Each number is 50 + 12 x the weight over its row's rms, rounded and kept within 0 to 99. Layers, rows and columns count from 0. The size before them is the row's rms in percent of the matrix's.

# q: layer 11 attention query, 160x160, rms 0.0999, rows 111-127, columns 96-127
# k: layer 11 attention key, 160x160, rms 0.101, rows 111-127, columns 96-127
# v: layer 11 attention value, 160x160, rms 0.13, rows 96-125, columns 96-127
# o: layer 11 attention output (transposed), 160x160, rms 0.164, rows 96-124, columns 96-127
q111 100:42 53 47 62 58 58 72 47 71 50 42 55 52 56 36 59 38 43 43 36 57 63 78 44 75 52 53 56 21 72 66 55
k111 099:44 45 48 49 53 32 46 41 52 39 54 55 37 47 28 65 46 48 50 53 56 61 47 63 55 59 43 65 51 47 40 55
q112 084:53 57 50 44 50 54 39 64 36 26 56 52 61 54 52 48 32 48 50 52 53 42 55 54 45 53 40 33 60 58 83 50
k112 091:41 56 57 65 56 53 51 63 37 46 47 41 60 31 64 44 40 60 35 61 38 50 49 44 44 45 36 42 55 32 49 70
q113 094:35 50 50 61 71 58 44 43 76 44 59 52 74 62 66 55 44 50 63 59 56 52 54 62 67 64 56 47 32 57 53 24
k113 093:57 56 48 33 73 57 68 32 33 66 27 56 47 43 59 43 66 78 37 54 46 64 48 44 36 58 51 35 57 39 44 52
q114 087:74 61 65 44 47 41 61 48 47 44 37 46 66 62 66 28 58 60 60 54 48 34 45 54 49 36 36 73 49 61 52 41
k114 077:52 62 69 68 60 36 63 63 65 50 57 33 32 48 60 36 35 51 37 51 53 49 50 73 35 59 44 49 65 36 64 32
q115 093:48 42 65 50 14 68 34 67 35 60 55 53 40 49 51 51 50 63 51 23 44 75 65 40 67 52 21 62 44 35 40 50
k115 093:56 55 43 44 43 40 31 32 65 55 52 39 48 58 71 56 52 65 50 44 61 46 56 46 31 43 46 66 48 54 45 45
q116 101:48 47 57 51 26 58 42 33 38 45 50 39 40 44 45 52 22 49 52 51 38 34 32 46 39 36 47 42 58 46 86 47
k116 095:42 27 49 48 64 48 36 57 61 61 54 62 64 22 30 68 49 38 63 61 49 74 59 60 43 68 67 66 77 37 69 42
q117 091:50 52 44 61 59 77 44 53 39 61 51 41 44 70 52 28 75 54 41 38 35 59 38 42 68 48 64 65 46 54 34 53
k117 087:48 32 45 55 37 53 38 40 33 58 20 60 49 60 54 46 42 60 53 40 62 41 65 41 60 63 64 55 42 70 59 44
q118 101:51 42 46 76 36 65 49 51 50 44 54 50 44 49 52 49 27 42 33 60 31 57 39 68 59 46 39 58 45 52 37 53
k118 095:48 56 49 53 58 44 78 74 70 54 65 47 51 48 53 46 58 47 32 67 55 34 60 42 42 68 60 52 49 43 45 57
q119 103:52 55 56 43 73 51 35 60 77 32 53 65 45 57 36 39 76 34 53 64 48 46 45 42 48 42 63 53 50 61 38 49
k119 100:38 54 46 37 60 47 43 48 54 43 40 66 54 40 60 47 46 73 43 49 58 48 76 65 64 47 52 28 60 56 57 34
q120 091:23 60 38 31 61 53 20 58 53 37 48 57 31 56 75 46 50 41 29 49 59 46 40 35 58 54 48 63 47 69 31 75
k120 089:35 38 41 65 55 45 53 52 45 49 40 58 64 68 40 56 56 67 52 77 50 44 56 49 41 65 54 56 51 45 33 56
q121 094:53 71 66 58 55 43 68 55 63 54 31 49 60 46 56 39 55 33 45 54 26 35 60 50 60 44 30 53 62 49 56 44
k121 096:39 27 55 58 50 38 39 51 35 47 49 49 38 38 61 51 57 67 66 49 56 52 61 67 43 40 70 42 55 68 57 35
q122 101:46 41 45 55 54 32 22 38 59 62 54 33 43 60 49 50 55 43 43 37 34 61 28 70 56 48 49 55 56 39 34 62
k122 096:47 39 33 48 42 48 46 79 39 61 28 55 75 67 44 46 19 65 52 48 62 47 42 41 72 75 56 33 28 38 63 50
q123 099:69 48 53 26 55 58 61 62 48 43 38 33 53 52 46 61 32 32 57 45 33 64 54 38 46 52 59 47 73 50 31 62
k123 095:36 57 50 68 46 40 63 31 48 55 50 40 42 48 58 37 53 60 46 43 50 35 47 42 65 38 62 50 59 32 49 39
q124 093:64 55 53 45 60 50 52 34 44 51 41 55 56 50 54 35 57 42 31 47 62 74 42 51 64 47 61 49 43 59 57 33
k124 092:56 52 53 53 41 60 64 41 38 51 51 67 59 57 43 34 51 39 66 39 58 53 46 40 60 60 42 45 53 57 63 64
q125 094:71 41 67 49 42 52 41 43 50 50 25 56 60 64 53 39 37 31 36 35 51 45 48 41 38 43 49 54 46 40 48 44
k125 098:58 47 57 32 49 42 40 53 56 48 69 50 31 50 57 37 57 54 49 43 63 71 59 40 56 55 47 44 65 46 43 32
q126 087:56 37 65 37 45 54 60 50 26 27 41 49 66 63 56 42 49 55 70 40 70 55 53 32 51 56 54 46 54 57 34 46
k126 087:58 57 63 65 65 36 34 42 52 54 57 45 31 50 56 32 65 21 57 52 44 34 39 70 33 55 59 58 66 52 33 54
q127 091:45 33 53 47 58 40 46 66 41 75 58 30 45 55 38 55 39 69 65 70 50 47 49 79 65 45 71 55 38 42 37 67
k127 099:41 44 59 63 92 68 42 54 51 37 49 71 35 47 49 44 48 42 33 48 33 44 59 58 51 58 69 41 36 60 56 63
v96 103:52 45 39 65 67 59 71 51 45 44 65 62 41 35 53 53 37 34 29 27 65 59 54 63 42 41 55 63 71 66 61 52
o96 112:38 50 77 59 37 44 46 48 47 33 73 16 58 42 36 75 52 48 41 55 57 41 49 65 31 31 44 55 49 75 30 50
v97 104:53 55 44 61 45 47 63 60 53 37 35 29 60 67 74 45 46 51 61 36 60 44 53 54 39 57 52 54 56 65 59 39
o97 111:52 59 50 62 41 49 37 37 29 59 70 63 37 37 55 54 79 45 58 31 40 54 28 70 57 59 46 57 56 62 62 51
v98 110:52 18 63 54 57 51 55 45 49 55 50 55 44 38 61 69 65 58 22 48 46 56 53 38 37 23 62 53 56 72 53 42
o98 115:29 56 59 81 57 38 54 45 74 25 43 33 50 41 49 58 37 52 45 55 53 38 54 60 35 52 59 29 48 73 49 39
v99 112:28 21 67 57 51 41 30 43 56 58 32 57 58 75 54 54 64 59 53 52 55 34 68 49 38 55 45 50 40 47 29 54
o99 121:37 52 41 49 50 60 48 42 50 48 53 48 52 74 49 46 35 61 51 34 48 70 71 31 63 50 46 38 56 29 57 61
v100 112:72 86 44 48 35 49 39 60 41 59 45 40 37 43 39 37 69 76 50 51 46 45 27 45 59 60 19 56 42 58 41 58
o100 119:47 46 39 54 21 45 49 58 14 38 39 35 34 43 41 56 67 84 65 44 52 42 46 53 52 54 67 49 69 45 40 37
v101 113:44 40 53 30 50 52 47 46 30 47 45 45 58 45 55 45 73 40 50 52 51 31 61 51 61 61 44 53 48 68 59 42
o101 121:65 51 08 55 67 47 57 46 40 63 56 37 55 56 48 50 48 41 60 45 42 58 40 49 49 49 50 36 46 34 46 54
v102 103:61 45 36 63 68 40 63 45 37 25 66 48 52 28 33 41 45 50 45 47 49 33 46 40 71 32 56 53 54 44 50 61
o102 112:21 57 50 80 39 39 49 45 50 31 48 47 40 32 38 37 45 64 52 63 54 45 29 63 49 27 46 58 54 61 44 62
v103 113:37 47 63 57 56 60 46 46 61 62 48 43 66 62 30 37 38 28 55 58 36 64 46 51 70 53 60 55 42 64 39 46
o103 122:60 54 83 42 61 48 57 47 32 50 30 46 50 45 57 57 52 60 68 26 64 39 57 35 38 34 51 67 57 81 61 36
v104 106:60 69 48 41 56 58 64 55 53 69 40 62 54 52 70 52 48 35 66 51 47 66 43 68 37 43 62 69 35 48 53 43
o104 109:49 42 36 31 67 40 65 51 54 68 56 63 50 54 59 46 47 45 64 54 40 42 33 56 50 47 45 36 40 40 74 66
v105 104:42 55 52 38 37 61 56 37 49 58 71 46 66 72 45 68 44 72 52 46 59 48 17 54 51 61 59 44 39 54 59 12
o105 110:54 59 48 32 49 58 44 59 85 52 57 42 39 58 44 62 53 52 46 50 50 46 30 42 54 52 45 49 70 86 47 52
v106 106:41 37 47 75 57 56 56 57 64 36 43 64 48 64 50 62 33 27 66 52 37 54 55 65 41 41 52 42 60 48 57 52
o106 119:61 47 57 49 41 58 53 73 62 51 43 51 74 70 65 83 38 27 36 35 45 44 52 58 77 42 41 55 61 61 34 74
v107 113:56 60 38 61 42 64 51 40 29 31 51 34 45 53 54 43 66 58 67 39 50 66 51 28 54 51 49 41 60 39 52 58
o107 129:61 52 58 55 49 47 50 46 42 53 29 63 57 73 46 35 63 66 70 61 37 52 53 45 39 30 42 50 80 58 53 37
v108 099:33 46 40 50 53 47 48 67 52 39 45 62 21 43 70 59 52 57 60 35 55 47 37 59 47 44 54 55 50 64 58 25
o108 110:38 59 49 26 73 74 49 71 28 61 57 62 32 56 68 36 42 33 60 69 46 35 37 46 39 60 72 42 32 43 24 59
v109 106:71 65 63 63 67 57 49 44 64 52 77 57 52 58 54 40 58 26 71 54 54 42 52 51 65 60 45 44 45 54 61 30
o109 110:54 46 45 46 49 43 52 61 51 61 57 38 52 65 47 57 51 44 56 30 50 59 35 44 41 55 56 47 52 44 68 64
v110 105:37 41 57 40 53 40 61 74 65 55 48 34 76 72 27 54 57 62 39 41 63 48 59 54 42 60 42 38 48 49 82 56
o110 116:46 60 65 55 57 69 63 58 36 55 68 33 42 54 45 54 43 74 62 48 38 34 34 45 50 39 48 60 58 66 64 59
v111 111:54 33 55 58 43 40 44 27 60 37 61 59 37 68 30 31 51 51 45 52 52 49 71 51 52 59 31 41 34 56 22 57
o111 122:44 34 49 73 42 40 43 43 67 31 24 37 54 54 64 59 45 57 45 57 69 82 74 44 47 54 45 56 54 59 26 53
v112 114:59 19 52 42 68 66 46 61 28 25 40 48 61 31 61 49 38 55 52 40 52 56 56 46 57 28 63 64 44 43 56 51
o112 122:40 61 48 70 88 54 47 49 48 43 54 59 50 48 35 35 41 31 53 60 29 47 53 78 61 51 32 60 53 57 64 38
v113 106:42 70 44 60 47 63 32 45 45 17 36 36 66 55 49 82 48 53 36 48 45 63 62 43 55 33 62 57 38 56 43 59
o113 120:40 55 55 56 69 74 42 52 34 69 64 42 34 57 45 57 50 61 65 62 39 49 88 45 59 51 55 52 28 39 48 38
v114 103:42 47 63 45 34 44 43 42 41 52 57 58 35 46 61 39 48 46 56 61 59 42 52 51 53 55 48 62 57 44 22 62
o114 110:46 39 56 55 64 53 47 42 53 41 55 62 31 42 68 56 45 34 56 50 58 44 61 47 24 52 39 62 52 68 65 39
v115 118:48 43 48 31 51 43 44 44 42 49 62 59 61 24 42 51 62 37 40 39 71 51 48 62 53 52 43 46 55 63 63 42
o115 127:47 46 43 45 63 60 39 69 50 65 62 45 52 48 48 50 47 71 43 60 53 37 52 35 44 23 54 59 51 67 51 54
v116 100:57 66 54 69 40 51 37 23 46 46 71 56 42 38 56 52 34 76 56 56 48 53 32 46 48 70 36 56 42 56 47 56
o116 110:44 50 48 55 65 68 36 60 21 31 63 77 30 36 33 59 52 22 51 51 53 43 50 36 57 67 67 56 55 49 46 55
v117 119:28 48 54 58 37 32 71 56 41 49 43 56 77 47 63 50 52 39 42 50 41 49 54 54 59 50 44 41 64 40 58 58
o117 127:35 47 61 35 56 52 61 54 52 40 80 71 51 35 53 42 39 40 37 48 34 57 75 39 50 43 45 56 79 60 14 44
v118 122:43 53 49 44 26 52 51 62 57 66 52 51 57 52 45 37 50 43 53 66 68 47 48 60 64 54 34 31 63 43 37 81
o118 131:44 52 45 22 31 43 58 32 28 62 57 55 40 47 51 38 61 44 30 47 50 55 51 65 46 43 49 49 54 54 59 37
v119 102:50 35 53 64 32 50 38 53 32 24 53 53 51 63 48 44 54 49 36 53 59 33 35 62 54 53 58 45 68 45 39 47
o119 110:51 60 44 46 39 36 50 39 22 45 50 53 39 57 54 43 40 22 62 74 49 65 30 59 54 62 44 50 39 36 39 45
v120 107:39 49 70 68 37 54 54 88 50 54 58 44 58 46 52 21 50 31 56 74 65 63 52 51 68 43 62 48 44 53 39 61
o120 110:43 55 51 46 70 47 65 43 39 46 62 49 47 64 42 49 77 48 56 36 56 57 39 34 48 57 38 39 60 41 44 31
v121 106:52 31 59 23 43 54 69 46 77 44 53 50 30 33 50 44 39 45 44 60 50 46 55 57 66 49 39 65 42 42 65 61
o121 123:39 43 61 44 33 62 58 29 52 51 42 39 45 49 42 44 53 51 24 30 57 57 59 48 50 57 45 75 53 57 45 40
v122 100:47 51 55 62 49 28 39 42 77 69 64 41 27 58 66 49 51 42 61 63 55 51 60 33 48 57 50 47 34 42 45 46
o122 107:61 54 40 55 42 50 61 41 66 37 71 32 49 69 55 48 61 44 64 39 49 39 45 73 31 72 63 43 37 42 55 58
v123 115:48 69 56 71 66 73 51 43 44 29 39 32 60 19 46 45 54 40 29 54 47 68 57 53 25 32 39 42 40 23 53 75
o123 126:41 58 35 60 43 70 61 61 65 51 49 74 50 44 28 49 54 36 42 50 57 62 60 71 41 58 54 54 63 68 50 42
v124 124:54 47 31 62 42 38 43 48 52 47 39 43 62 40 40 65 53 35 42 59 25 57 60 38 47 40 57 52 33 38 53 61
o124 130:64 35 43 74 61 38 44 42 59 34 58 73 75 45 46 43 46 58 45 60 38 48 43 51 78 57 48 47 59 62 56 57
v125 104:33 63 73 61 58 52 74 66 29 69 52 53 65 50 49 47 53 51 46 46 64 66 75 42 53 64 55 34 83 43 32 32